config.yaml
n_layer: 16
n_head: 8
norm: "rmsnorm"
rope_fraction: 0.5
tie_embeddings: "early"
parallel_block: false
optimizer: "muon_variant"
seq_len: 2048
Each number is 128 + 24 x the weight over its row's rms, rounded and kept within 0 to 255. Layers, rows and columns count from 0. Numbers have three digits each. The size before them is the row's rms in percent of the matrix's.

# layer 5 attention query, 512x512, rms 0.0758, rows 175-283, columns 256-383
105:153085139167125169119151112143119135126137088077100149158111143162125119118086102139137121118106160141150140110089135146132114142140126120120103136120179147098108149136138134140136139131129160110139112114111114132137163146123113101178112147137106110152140143133174064139095157132113143177136162137096140095142144107118114115130175124130158119074166141169111110100154142091155110121136
104:185150112088110125119111143142131136132149099140178112118108108128089176146119161140149121101082164113164152140129176124135127102129165173148164109087144127112143112169113086109170139145104105152121093092136146138160155092130136113153129146134189129160095110128175178127121130116122124131146159137167126144116139130130155098111155143134124156129148123139111102109131123105147147131086
102:101138096105114102136123148174124173076143186130175113123134169105137122143100108140160109115099134142121157144124137181096155139130129167155098169163106099079145088114164102129117138109128122181130135126134120157101140139103150102143098148097112188124159082151187079158124126144146137129155131157134139127103068131145140114115117151111133097145150126160165147111137123121106092144154
099:129137156095105114140120140138103101127153163120111121121136126159131150159095146110071144140150138133135133136139160095115128202120098163131105123153115101134150142087113143097115103152095146155106108134148133114170123135137141117093153102101092158097152141163136125085150197132125122135123127108141139072139121094158113095121128129123125164119132118166133151120116153096109138132109
103:093115155193135104095148108119116145114088101109139083167163168114155146123122122138130147142054123135128127099138108091134124092096156133110160127122119124112155159119172110126106105122145105108134147143114116154166110141098084133114127169111131171125136129154136162132121140121169123134145131145124112136181137130067106124144161131113115140135092118113106157134164183155110079093130
102:150101097144104163121131146129122157140077118112119094118194150111137093168136149106127160116107154114071140112171151135107099053124138143098141103095193179151159128141090095115099156142104171106134089088141146110109140145130127115100162134134123120113138122125127096119104121124129113101106104094130113161139150141114114111147188121102077113126149156128072150154144143139107146132141
107:130161088160086149141146126104097123087126154088107090121139125127137097102100114165116152150131137133100138098078119168102140144148149180128147182122130100114177150086130129156113125120148167107110112144118103117152116141135155165177130121139140082165135128141105127134142115149137118170089147157102118120119137105126104119159129103112139100110128121112170145106133118132097135138106
106:120155099077114141127145104122140188101085141101142092143161145140157106155119123119127126114179119119124153137120117119157113133146095105085138100079091126125141156140126132133170103098147128130140132102145114091127113143151101116145101127145117143151099124099146082147117160113082165139116176140123136149167155152154119129169106143111124129147185120128107174102137112139123142140137
108:152151094127130121108159100126174092121116158141136178147129102110113115156129137121140119145094126089109105132148116131099109131183122078168127147173080116153134123147126105094138094143174089138156142107143111107128148133123113128126115139125103086143202128133110088150118138132132125086126098120108123166098116109147123166128145161151129175157146136108165109138180118107173129132112
106:114162126149107135096119091101149111117143119123125110146110106100139154111111133155144090113141165122125142158104112132128122105149121108127139133106129152094151136152148187147146142101131079144096166163147118133137131154094133071145109127101083144140136134099118107077085135120109114102179110138087148155119160117149141146112101123158101158135163149109133146141125110186153111150090
103:130133108123186127144109137114103141099167103138145114136126151122088074122148104115117146127155120079120086112125133155097148101097165152178140140144150135109133101134144084129137142120089117142088154110129150161107103104111077112131157114132134117139094167129124135129163112103150179143132132124120104137095139120135110127099143144145177111158143109070100127116117124146160119100111
108:108106111138130139159140140109106154152135132155155152145156141154150129136116119121160170118119114135119129128131138125135152129122090115095127106162120146103127103149149115100126126110087130139157110120118133146119143142072145102174094155139140109135112128112106146119136155113137101128141124149135134136131076168145128136147138134139099114144098093109144125107142110112112133107080
103:135107133132108117150101123160114161176156102113127079143084125135113166108140139129148150140169111081118125132132137119112101117126143106118158107110151088102164150132119168097112125171122124095088119146159160189125136124101129132117123130154127124134109133119141169136114119132117109084095132100121108118146150125079156147164096118091142082127099116162122130127113153128119113104134
107:155128149132158143107143097144158144192170135093095109102120131123139113084125130143103153152178181135153172098165136111145099162108166103090136104153119104105105081165098128169142115120121104130142121155157136114126157123128155137111080085128104128125132139092111137080159132148176099115165151149124160138120116150130075137066146104097089139107100147123093151091140107127157129111130
106:109164140113147141114138160089091128118144136137143098114107116103116115102139106133149139121160155136118152115154113086115128175132125135160149154147105165110141127113107117147121169125160105101121127134066099155177157130138120112119152127105117124125117137135136110149167119103117099144122148151119155121100101125121164119078110198166140120123126100127117107089083109149107155137108
104:099134138128108163176117159156139151121134108105143136148116146093157203137145130126112125130130134088120156133137110135104127136103103108137160095156137134161138157118127102137126157156159101110184163108143143157103119142118135151132129122125134168117162138102142147135136115146130168150166142126147101143130056111118148092122100129143149121164133098137132119139074165125128162127132
108:156138118125130107107140106138121104123145123135094117151090106118145155160103067114134128149115145124130117186161156100170121109168127184121142125130159145120128095124118120123134069123137138164110128127073155101125151131112114139125142129150123122112087091141108159131128118120142138096100156141131100173074130115114120105135115161146168100125111159124158108120137080134137140126156
107:134128104128115134163121138176145100148118144144142121141139107077131153151121111117127142121128122080099113092106170100142140130146096135125088155106116137141161139094169140139103138081079122124122119116085116101108105094116113119103129131132154103105112116137136116107148078144138118143130163161140142160148148114123099104149146075168148146111108102112099135117160126115152126134114
088:151125115123098112160144152124132143130120153095140159147132087119158172132119132109120091114105146108106137159112142093127118104154100110144112142095143183146157122098125129129094165117090118161152123121073107126122139158157141164156165139144136128129134173117189115117163126139132145134146115120148145161122156142145155086157136157165135170115099147111149148151087176099163118111128
092:107145141140136105163109110131128131144159135140163138118100151112133176114077146120121113097149160104127153128147130144115150123156135098083176130156113142096095088153121121185109135103147107139105113129104167139152166138141129121131108146143139118147104114125112101104136147135119120115080126139135107123122114142133139151090132115130119113149144140120117118130084151116109125116162
083:148123129150111127146126167091140121147159123108104073098142137149116139105147123146121169140113152131124124144150141129109176107096107141081137084102116105133123161144100167106103117086125172121119133148159166110151102135114134122177147134082124106119141099081101159081117146124115141149162124166145147121095148128116117098161100163120155160112111114136130129112152180160098150112119
091:139128108145149133135134138129110133119164117127112103122146155178090087123132173157127105126146117094094111111168115121110142118148142115089166108147107141170120110138127163107117154129151177135122113142133102122180148125060125141132129165131109114109122089087138099110123172112096115149147121132144112125132183097115155125113131105108143096152152106126098166140135121122137126134116
091:196172123155129162111129096099106071141116110136117159128141155145158162117115097151133153117130149173144100135120130160114182137176157145113101120118133134142124116173152156121127113130141104116137101096106141107139113122130133109120088134130099104095115169117142167144129122099175154165122165165105113144123147121107109116128124143141158169155101116153137133116108143112128110126134
100:130113142081145185111175147120092084147133124142119122121141144097140165116118151185164136144139130091096128127133121130130161143126097107099172126133104121124156151094150135173159151149144111123121108152103125170142129181133161147139149133177103080126100199141132121102152145119115158119141134145105145105120114124142136131156121106120164104087134130096130148087077153128115133140118
097:096127146120125115129141130169126138111090137117166177153154134112109153167148083071104122145096143112141145111117128075108163105154127085122107123153181135115156139118149150126138140132099120142118154081126068119124101111158153114108135123127101132148109109157080132149083130108148147127103112143157126122170106105112180139122149138146108133139132153146090123133141120129128137139080
088:128124155125163159156120154117133130098128132087100141093155142105091142134159141114112101169139162167163103147072104181149148111080157135103099125128133085153111112120088117111149101176111153128146090154123130093124093098140111098099126156130164114127069131131147122153140131129149095112136152164118120133164151126141124166125112087101158086137129131142123095128117182139158110083100
108:124147140098131129122134174124122075117175134140138088141099116119080121096166131107153112149142134091088165163128127088124126138120097156101111097127122122123131094086085131113080115109137163091093109135112081146135097117097126103150134132116129135095142108147134122141111140109095119137130105118097101154137079131153121165095155154134121164111123167128098133106137127118138111124102
105:087098104131116094139136157160073138123110100109127128128143110100150155120117166106135134176101136116158117083129146123149173148157133148096155115178125114149143140106129132135119134132094129165124101136153101126113105121103125122121131127143121158106183193155118122102131146115064093121128124151118098148096112143115177138111132122126128137120112085143123105138141128125138140164132
106:123123121150074178105117112143139095124131147129148145132137116069144125142125118154173123126123129062114125145097089109136123113119143129106120128118126110134108120098142118109129117126161142134133165144133099136128132117083155075107119099118124169090156101110087117114114150099128173150082154156114133095127106095150112132122169098130117106114148119151151153148085136127161139095120
105:122158131151132126158143170157111159144128157111100094171111132121099120143155152131080111137143146165133138149121113118153087113135089138091122152171134153148146093111115118130142149150104112080118171158144107096164122109149131123088159142123136097149130140128148164107121100131149111152113121136144138112169139137155107104162116112143149110156160114121096120117134120148108153164099
109:115146131123133149101132150144091119164092097136121140178119163148142156119140151126118116111170114125133132113118127102137134122133135096135152105114119135182126176115109162137135094121114108123126132100135106114138146084089126116146161129107160128111189122099098139131098149171096139127177110131126156165075096104161118142117178129122110119130145180132141140121125123136143075089098
108:122115124156152154116112078127144163120142129100138101131140157122160182119127126134111063135184132106122136141148090150117128104077148148135113107166097117130160129110142101168105154168125192124172140143153143162092102137119161133165144101159139135130104140118147105098139066136098136138094148152138160146098121137127121147091102156133129175148115110110127104159134105131138097139144
103:155089154131127128140134132092111135139083105103088124102135128155103151113086085153176131146173134139162136150191131136099094130139130109109137158116138102107122091098090157124148196119101127187127119093109134143116112089087114142122133095186118137117107114098134102131110124108154113116119142132127144114149135119173124146152119116124107161118129137082122107083129180121110170126129
103:122122125133156106173111144149136110134126136128155137110104083117120164124119115125137136157122161135092153110130145091089166126127126126159123137089127120125149094119128127101145153122050109097130162127107144114110121134130094090145133108138103095131134154136143155099108126114111120141141121103141121155172176143143101095116127137151116128107137089137071140118133144126133152121166
084:143135084161173137086123119121099159128125099175146151139145099143121135110115127163102134092167124133145110091131088146149080132099122177117095088113086169147157143129119122118153077147161087146130178110146122125125141114116121153088102129107097110121148133145144093125101130111107122124157139119163107103170131128186129165082131158170128076152158145160137166080187126121144146126154
086:104161175124119145137115109118108104150124149104117124125151155124159154121109107108125155115119088129081123136130116138141107103152135110138133092103139178115151146136137158131095141103127135106131126138147133108154107106132159125133104154095122138137171103135104116099078142134083153167099109117122132124124138146117133104131100191134140131138123099156166138139145134123166158133144
086:119139119109097105151165126136133153083134154173158115169103058087089107125102104115155145191121061123108092151136099170117147136151144102138176152111133159116144063133106127133144160113144135118117137139113138115138132126119125177116131135128180102126146124151082141102110134120125159124108105143144159148113139128113143137151129093117136092134113132105108131163108139147157122096120
087:132175108141145120161095122157078128125098173110103123111139109165097089108129117120104121154139146117095117114101116112122158096133120100127190114111147088117115156142146182128073146140092114151164103115094138110124132094140125126129108126123165142104118080150116137094085105118165154094110136186162175144157113148106122109165111147176105171127096089155102126119117134126105117127139
084:103118083121131152105144125140121142172127148134107096101125139103152163132149163153113132126136115102121100149172122137103131134172131141127122129118122114113144136147162138142159136097070193112130130133140117106126121161123160155105123133107116151109145090073113133129150126103135085164131139109117118139160132137131131114109126168138087153140116118137098136102105132144168149125118
104:124085158116132118089138126148135122113133107138134116158123167156095112129154085108134136131143034136093138110114135119141157151138138145174140154105172103136110113131115132078153119108128111140104078141174152150095175128142203117134118136124094130130156096130146109166134105124158108139142114148099096107137127106125153120106143152158137121161156118146105158095134106122107154140180
097:133074121172133150117148158121176153178127137157121159155162118127119122158126149094118135124110096139129125132145155094126125064165129143153168150117171102088129175131176129104149118123145130112128134111116076074125133062114196112118135150112130094084144139139135117094134125137135143091147144158097141172182148157117133123149131182107144142151110134113148146135163110144148148091156
093:143138131110139132134148132148164089142074140147087116135139098115118163132123128085108118125127147106105126131130124090136123140156114122114141157121159108152146139112146119114140142124092150152116151103123146141127160139135124111124172097107121151129139131099109160088128126140154127083111140142085153082108107120138145181161128141116113113126154103068107119147143120129136130090132
105:134138126158148174147137135085116128094080121165119145123115123122148114076157139154114100138125127129109112131149126164115118111088153065146143126101104152105134094115137132085142155139100133119107079153141148113141155131114114144103101112133112128101071119142106098072126076138134158114114183136134092129118136156099157105139145148102119108132116162098072141125142124151128140126111
106:094099117178144143125123152103143092120096111150073164112129122140135110112148066155132133139138089210118103120133124143129141100114097131162136175112150102127092106106143151146136167134126151151167123123067140116121130082087108135144123100124117113097120052092125146140104114135111135110134121130136130074131107150137132171159146149133126089130085141112106141103144130114123170128152
107:124153128176142126141177115161140115185112138116116150131125128131138177145095094138151092150110111188118115154140131146096085169166098103171111119099140151145091155091133139115165089102168084079154106124146110099139108143129110156135149123126091151123133141099105123153131113139157144138178126145106119108110103079115127145169121162128160140106127131142132127154158108162130113099123
104:132105159147151145136123143152134146120109142092113142129135132109128082107160170088076178150125126136133143095121145118087146125144128192113112086147119137131171145136156110114140110156082167133105120107111152088127135122154166170097141099119145129120128194130162083144133102154113128137131134130112098100134120161100169127079138161138095145127119122152100133142124127092167118136140
102:117121133128124079110162118133141137191148088164121148096127114142155122120131148131113134177150135083121124114146160084091137163131136136092090139106118100110154109096126102141124162145105138119182113140093108126119112131158135110132119156102114136161121120110170155121130130139127080088086102106114111107119128096088126135099153138066109129190154177123177110131139157142138085091134
109:123114136194148131110139104148156164118188098111104112129144116149148147111134145117147155165168132143149117144139175090146157134144124118158126176103125129143105118151121144154083102129123138061128134136127150131119126101145159145179125089090158163135145107122082105103149118144118128153136167144147132051115102098115123120153137161164176132102086131124090157144123117093114184086133
102:125107096147129128158127114124140144121134165143129128115089125135159128154106157107160094124159162097148151087115144074173119123112067116126161160132090107138119156138145134156114175098108169165141094136135124146163131090120096115105128139098146119116182146119117124150130087103137101125144100133144124147105129102111110167137133147144102159113145111099117137147125147103102156106135
105:084127163101161160119102131166159133152095168116132131064125150100129101143132135145111095123123131121074143080098121133120118172072102121106107156136139120112126138143150172103115174136074139163135140093096170161122118140131112153131138085150127131108095140118123135103133135131149125137147107136081096109118144100128105150109135072146121141151148148156102116103107126147116121124146
102:098111200160139099100077130088153132163114156148119132144092086101118107124174134153108166072096119133116120174055102074114114139097125094161092126126099117164132119117141090136139134123146109122122118145140177092121150142133125077122119089148125121116128125138135141117160141108150106135156133152120168149155146141118120121130076137173134103144137151122147167103103103094102164134142
105:112121145121142148131191144141158077095115113143163109127105153134126130122110136088151117125123127102165125126166164107125135157126139158123155133090076134119159121091145102165123136136127163147132162152114127106110148124156122129162112170093127122107139128139123099106104113110089168119157138134122095139137160160120125167128156113137113064137141151140127118102108111125111089162160
103:081119157139109096145137163164148125124101098153140115115151102145153111184121111142119125128129142126117119142125150142138127117133128134159126111163103123119091118133124120139198088135109144116122083103133108123091110151186114072120151113103159141102127114131172138104129123148119116152149109076191130118125147149153090147097103093132085168145113122129129148174084122137143181090112
105:096148131176109110107096108141130152169144080133158138074084142119139111147101124120174126051135138150117126114148154151116108073103132197164126129122120128128143122076117126118073119100124170159105151134106130138104132168095108131129148108125117098117124108122122155120154096155106108058116134156062133097109148144158132116110117096165102144120121175130169087154136139139172122128119
108:106110165117160164144121128158141103107143130114115114156098116158119120128128135148089119139114104152107146119085179139154132102111106124126147150104113170120181101120152157107075124140126126129169098128146093091077159099142121114122115134144124175097081104136101106186127111131160140164134197106124163151123157115115121128118151129112151145148128114146120100122114135099151117140147
106:162111140128120096142111144105114101147115193113110129099116101145107159148113125127128147115140117107126088125159127143163141103146062176123139150090108113126125131160122104108140149112125140114134109172171134119130113085143116180087142155145118110121131134156165127122124105122151137108110106121149136152123134108159131173106101165122127168163165140128131143122120110144134123135176
103:131148115119141081121112072139122103120121125133134122103105121135097112134064097145102148131117115138152134112159112157117150122118136112157101085146151157108140131146134128106128164094146151097088131121115132133163112135099113106148126135155078166080133152158113146152160115152114188178144140147102087122127131121161109097105105112149134120084083143093111066115133100103079127114147
111:159138139160141143149168117135137113078133119144122117091132128100130072159186130155194130095136179121178152121122108146137102141118161127163142166121131122158140117135117098136121174089143140109166136136097123148099135138149159144103147126137081112151147087135138143131130108141095094133095099172174126155128125102165121173123142140110128122149147097130092149133108158135124153127135
104:122101112113104122088144155128103124155152118152148172118101148119158134102118128150158194108140071175106138127152126155099162129157107160097090139128105154148123135156096147123092145111107131166099108092087122163142188135077130142129145108149138175108134082128183139151078124064127137155095126111105127113121153109103123125142115111125125137132081117138147127130167112105127149096146
101:100120129134095125111145188094192153145089094172151122134098135129119121089128124115113106144135125110148118117151100137137087087093141135121102072105178161137128119126137125157120160107170129129155167107152154115109128133169178089142091172141123159130112155106134158118139114138111137117101099133085148149151152156117138109176162140151122132132094069163125114131133119115104144131146
101:114126151102117100169154132112116057154158177126083103175145071147138135087109126109151132126115161116161070175131118095131167093131151170160109111063148127123085167079139089102110123149127128165156121139148095136081125138153133117129124124107137159163150127139139128109130118150108144087112133103118108151146117163092114130164129120107115120113148124147119146140166150091097145124094
100:149115115113131084109107106125151102135124141101155073095145166100139121102122145116127130120168136174113137138120116127144113110147150115171108196145144144166105102136085095127121115108128116140108124126098125104098150151156154087103136146097122140145131124144091153131096111162095127142142135101174115137057115097145158133128110152151141128126082134182129100119145126117132158163101
100:121162113092133152099115125131127187066147140093135153124132165122118093099130132162091083113167115158141102116211151122116148060131148113100134143105161181108105153085130147138108118150116144110143093125129154095119129124139114070087129100123118100125142132153108111095128091103146105118135143103120111126124150140096090157132104132129129116115112171147132123157104144124134109156122
107:131110078142155162155116147126125130175122176111141141135123116123108104150117123175135150113141128136133127109133134158149137107144130144149123092190120146133156086130130141122107133136070114111133127085124102122117136094113127082138106130136125127093169125126090056125121167121160153158110142131127160087128152096129130133118122188156164148139107127105167111146139121117122120129122
102:083131138130149156126135116134108140081116177111117066083124161093142116098111131138110112096112071174132091113095115126160068116159157178171104129170132129112089121123074093132145113151146115113111130155095109120103160133158113103131122134159118146119144139097125114135147137122131102118178150093135174162177168136151138145113154121108128121137116105167117139109109133145138100135113
110:122120119127138113121117113109092133135161128133129140120125124119107138102107136141130112130091128098155111119169130136090116175128128108145140080103136159133149170123132165109144104136148112126130132162143128076115129110165128136152166129085130132104112124122158132120143114163113121162124133153116083138116132142128100121121164143099129121135075122112188163168169166150135122135135
104:131119137078117151164081139081108088112113121140145151118134124115107181098086122108143116157145084136115153174140154123130180111118117113162161093128129170168152144090134140111079109106142130143115170136109103098092115139130123127148094107093122120067134135147152103128107109131092145118154156138093167113147151148128120081118131153086112113102115133136113114172123128133146113089161
112:127129149112132106098158099158124128131122152114114115115171116122106151129139086101116062126115087123125119073166157147144131113134160153115103111172129076143087191141123142114133141153159128139088161118098072107119107100162091147133157130134146177130137128144168152161156132158150149129103147140087106115129131133129155123151091158141125095142131166106094141125113102106116104085099
102:109123134124171162108147174152141128146176165139116152151144109148118137182135126198152136111138156115096118125100146149149147118078148127125107098159145139186111125134124128130103123121101135113142084100118133135128139158091071133094121101141110146114108144101140126123136094103161103146128155145134140165143167131075118088132135133144163165104140138121113151100112159116107123132085
101:116111135157144172144092126136100117120121111139121132161124101137119139112108068100108119152132124122129158187137164164171134149172165151121122102119163118153118115154135159145117088103121153127145100092152152119176119110155136158090097118092149128131100146164149108106153138156157117147136123148151117127150126121164153148103072118107148127142132114098118139130143104163170104121175
105:131126102125096156154141137153141100162132152134100116138117103105150127093141136099170138108149115097127134128103130110128116103115139129117127145134128154136141119134116114165114132100123112080105080119145079120139122138083143074146125137146114147168112114126074162116158076079112123143120159117131056153130125129176156116109165132122110109149120135145106148162112127122139172125152
102:154116095144144130130156173189137165122120166108118171116098147131127112109110155136140102109167132152110142124142143105127137154152127140117130122113113141117165127110089153126157148137137128103161130100070165130120162110157136129131120136097166135129129149126125135109128107158124121108117149158114133180133089163139122129115102119182156148121101111142137157069089147155095093148135
095:099134127149063083151156099132102124136145169157129135137128160124134108140150167137161110119109108119155152087154152124129141131095115114115145129131145127148111127134151089145109140133095115096136101141156102149146118112102128142139174128116155118151150137133149113125148125109113130130084149132131118095149184143145146105168143114112143144148110110176137147157102140133143170146108
113:122136138132134150117135115105074098135129108119133109112176147153111112132131102088100106124114141096129096154131082156097105161137124138143146115138101156132106113150107138136140110138167120162144137131111148132104100114139105114120145080083140128128155162128137102134146145128103126174139149117116112118099145154120087154107135165156149083096127115107144124102129097126151124165127
108:179104164114101167141053147144108176085125137095097136160133166128114131112150157148134124126103107137113142114110142121083092102141102115137107151134103106146123122122135145134127092108126165081162113106125125130133134140113091139159127141111115114169119121175095130111138067128117099112134132143095148090107100137129137123151133117119142094151149102145066086118141133152111143156137
102:113120133077095101099125128092103141115167132133140114086108124168116088126114111112140098120112122124194119144153155103125124111130165109069126111112126138117082117152109133123122138109097150103106121147119099157120138165130133147143127128092129170103111128129117150103089114148146144121119087143191113110133140085091145113126104130129143117035138115127162092125118155108163132111099
103:155125120153133126061153128114114120155118110173141114111151127122121131122146114141167105171116123139148129173110062104163122149138146132156106139122132118170127104125149151109111123122115130148150162133050113143130141147152153100142125117161163155114108098108136127110135154135112160161153115098158137153126085103130127156140158075125152136095132126158095117132123149172183109057160
107:133123101171139154103184133121159156130089141154113094134121167130115106071101134098100134120141151133111177146120110154142110130114166130152146122151117122144160096125115138121101126137110117153121126107138114079118119096142143175132139097144073138156109080097108148111111145121117178114128112136110120147090119143125138113110131096109113119107119132116130160147126146149116075124136
100:155140124104122111161099149117154139146133125158139141135141120137129131132132123172120113144120129145145132096139140156136126085126109155149105168158135124100146114100130146136125125147113128126126086153133093128110153132138118114108119079101140151112086137148143136190174080155160088128142122109105128127127128105148110151105117116182142128137124121142156093079123122092119122113149
105:189142146092157149159123115126112148121108142123155122153142099120125131125149093095121095103182151141128120128108157107149137132121139108124125111119102140175126110113096120094149108117139161118111143107079139184156129145121166148155122136107167108158106111132175148121158144153099106155154120142142121099152093159140090136123158086146090123127157102144138094088100138129107137140113
103:154098142138171121113154109140094164124146137162137111126142102118118116116146127100108123157133169083141142169092132152148150114107111134158139150128180118106135111101144136153158117095152077148107118116131129095132135131138150171133126138109153138112097158136101091130152120182128143106105107101125100155173131168128107146175149127102093105148106085128137090167123175175183106166125
080:133125147162166113172149130129138137134126161104120106133167103100084081101098163089122151121156100119076117104155127114101165106156108138114140118125108090092116125140167124123106125126115120096142113102084152141163136127115138125122130158076157139149091153129118152164117090138140148163065140106150171140127136154124116124127144150161156137137074101117161140132135118169147105130083
084:106180120167110170144156149111124146119146149159126108114122130115145117137087109135148168147155073155142096154100097140119115116128128142103131127138147142109101102113106123128180130116109083103128128105124114110093162107152108099112169102168143120151077142105115092122101140190127166129130157090102133155100128095149166132116124125138128082126153166130189178129125143129126121160158
077:102128142122139119120133140087129127126096124109104122119123119103135098153114131101171129169155158143143115115162128122118131106155133162143159113108113131110159091174095130081153080137158166129137078128123151175120186098095124131123166081154094125130081074116123137098166142131141102151172138120180107151119141115149115107153067141139108098094135112172102114104105151094094149098130
080:106120102175121132126103098107091127153111122122131150150160116147125132111122143150113145114113117128139152136078153078107133141113164103096126122109126129114149146145101104093105170147127121143166057122083088138155150105109079143106120121091121142137089140119134087152159102166133088105113091166161131103143135108111134126134151130100093162098119151140131084143127129080106126116168
082:152109114144124126171153184134096137173128149138080083098116127132128125129135131148109112138151125148109170152187145109130125145135110120132131108116120094102153099125142150084127123099127162126128164118099144099137109135124144137115137123106118099091136113089144086071161170115116131129169143150122098154138121115139117136105119114136134099123121119133134165140141165171146134126115
088:187127146129145151134150151144131118122103139104103112116131137129128132097111128122140098139121097145084149161130182100121162089092121140157132109147124123131121121124137099088156142086117153146082095094164114124112138136095133095106141130101160126125135147158132124111135135132160146168111120138116148173126127089124157136110138101127142138128133097094120130112137145147156110059169
090:107161156141131134131167152122099127068111125136141144125134186116155166125136133113111144163109103136119143142115156117151126113145096112144095129147129161114157127150117139131142141167135110129157125110126151124107110153127096109141144141166169119142118182169128113148155147142140120114091121115147102119125142074127159098142111176139117144129133155128156118110118105084113126106117
091:125149160118138100158109069157114126152100112119140137137120134143136118099106086155165094169126051086159113112155120122145106130113114122142095138169133154179113133103167110086093147118117109091116109114105119144113124131125128112124160119125094092141131168143147147133116128119119137143104136168119133090105114134152155124142117130097163158123137142125164149139148092153126109131124
098:161112154140124154105125117120106155135093098090137128115156127121161130088104099115159123123117165146128105146146159096143119105148149133169119090142136119147089136183136086110098103159133181157157121108086173118165127115099147123102113108134091087139113129140149140130138084100130130096135158142106124142108129121135119125160134130114118108179140108144130100164147115099105124080112
088:146123169140156116127112082097106143145114122110158142114095158144136117110121088152167141142085156096132142131155155131116139116129113136182104097137169099161116125142150155137123135137134114160132136117109088123148128156123117133078136123114104168123119107119082142188098110113162133138085152145123157117143103141117141098115157092143133136104091147142163130125143103112121115126120
096:128114158138147143145117127124110102119134115133135118113099076103156112163151112131133131135135155146128153159176132155121146123109135179117136157122147139135106096143087143144133116108144136120147151143150118121148162151196164104090131160134136160155127111106159124133104169119154146138087150113104120108118096092094128126115118062101111100140152114154177132111137164128157147129111
100:117144167125139150144169146108146147156129135133171135129128108126121151126141145119117137087166096115157118146117101157144109094124152071144127139083131123112131087151110148119161148125182115147140116126082098138165158127143103092163165141130132125165143137151149123138096096117151115148119133125161097145142140107136091162128136110124111115143142099153151136128123136121136135152127
103:126148099160171176111152155169122084117097173148110106106159113128174091148121128143135160093124117169123086147133134082160150131150094147090151094171068152098135161164118135131102160141139110080157094166132144121105145130138108140176146124108144123159110092119140102183117119114121119130137155144131149140138110105115097123125143125133159114117090086150136126169176142108159133109160
114:136137135120133098154087136135090100141146133108107111098101102121152131121113148111097131115123128154133107151096150151128117131161127150127121181109099124119121153164126094157126176172149123104087133114091115133112160142128116098135110148089137164130124124146085122105099098131121097152155139157155162150130083107085104105151116142127135101123147078135147124128116128137126061127114
101:175121141147129140128127105111136151112139122110119186076137151147140147142104170119108169136093119118116151142108138088134137148142128123137135120133192140110139129151131168068098138106144116099128141124153141132134102171138149122124127146129102130139130175117146129177090129170136092111114127149144123137119136108114162139121163132173157103106154132129157161126172129105100142078136
103:142137151128145094174071117156111106141112143148139126135129132121150134161095125118128171081126121118106178136160097127141127134146166116139148162114116136147083119115134141098154113150095138123143131128127144112115139119117142127122149154089086185096127122153159151121097131077089124126145175174112157120095152098118142153116122112133126123182161172140141101128112141156133070120124
083:101154108125113103127147154137124131120157146129098167111138136163155099073121167118100112190167142103117154094140138101126166167129111110135130115062145096123139095146137154099082099156085118095143140124124113137112147139140098105117124149117106112111139124158175110137141129107136100156134126137140156122142112150171114102147131089163155154152127090100089143084170151094137056132130
078:126129116156139092169123150145127145129140161124152115142151153092071098136110176115141126153119123109108144124122112110114107132157131111150131111149129133141090097149120103126096123082137124131128116124122111108116128126130119122084140107153131149148119155130112173129165135123133127134133154119113089145106105130096129149126104112134101106142152119135149162091161100137111122128126
082:166114140093111123138137141136141108134149175132123148132113152118096148125126135169149118093113098107136109128151110135113107136127133120124141089178085090141125129140141149118126121076089122126128139163153108100129110115126146117117128145072125139117119132075074151138126165110135164117140115124096148161128129105159135135119067105101120135117133100172057130145116140182145100132137
079:112089148104112132109115131094114100111104131114086139112147089116173156109168139104132110162149125139134105141124132151126153164067096125098142098132121097110156152174117119077113142126140137131161065105163112092126101140127135122137109142101097111129145106074156140102156127130147108111115115117126144131139151124124111087109128117127154120094126102136114125087139158155131128097162
082:116157159098129121171138130129156112127132133149120095131127128123138095123150118100156096160149105100108150124114097108118149105101157125085111142117101110123133114099145124150121102093117127109118181133156170125165149088138081172136104173093157117163108141108114153057118148108153187101149116126129090145104119168132134143151092142138118099121100117094122118157151130147106096121124
081:131122104117146141156109094132127116120095121098122139097151101091118146158114157137108121118112132133142113141151129163118125174167108133133109130154145118131138148117110143123113118143121124091098156134121125147120116161112131137144152060126142114120105134163134182130115102165099168157119141153129149150125127117077166109181160112130142132119094121099115109162122104081101167128120
081:134132166141104139139092127139116135126176144124090108106122135103142108131155163175107150110080129170090093159123125162148179159132133137139110136155181115114131098121139156125140140162067156119109144112150130110153111135157150157108144146105094114114128149118108109156162116099115146154132146160143125141168114105102166140097106123144153128187103117155141135134110146151098113146158
091:116128158099129108123127089129125130160131114128131110143107141095161111124135121135118128129169185128146142132170138119132137118110142128128145165111113097166069110109140103110150129135156165132182127134116127154155151121127139123101119126116103132121119117120122147093106106087112138137131119179113129167132070129130132145085137098137119108146106107154128151137131141117134121145098
096:172097168096139058103115104129132153129118157164139128155112090114092148142131134159112095098133120126137115111092095153134104138137127132134124152135122128148160119148110159144104100119095146087139139121131144113123101086168136174071127160149129130193137160128144127112090158128103150114147109134143100145106070144101139128136117113110147118109155136106150142163158137146134154156128
089:152085095128135124128148146124115142138117126111101101127082100141139101153133099143106167118117144150143138113135111107155105149141155127117118152159151119119163109152123085145130126153165167155130101073139100084169117123103179175128093146136173083098096019102148119148156117105094094094138094116126152121112157096122081177118096115133082103165174168126138113108107151156153143170106
102:175132074145122071112145097150142142102135135143152086099128095128125056146102120148124157130106091085108122146164086141105164140134131156089146147147111089143130142109091117124120124082124088127132152093148179147104124154099181128114113111130152122105103133110122115115111122115104161127160152122079132130101114133120180132129096178146132098125118153151129165122152116186141137120094
095:151093108147128138130125134155115154111126164150082152099133129147074102106158097146134110101155146119133132137106178124136117099117139141103156121163138150107142098111134141097103151077076138136134142109123117164169149140132153119137159124117130128118130088141131145127146116144145082088137094103116152152137108158115108119178094112141130127129141126144108122175154124131146082113124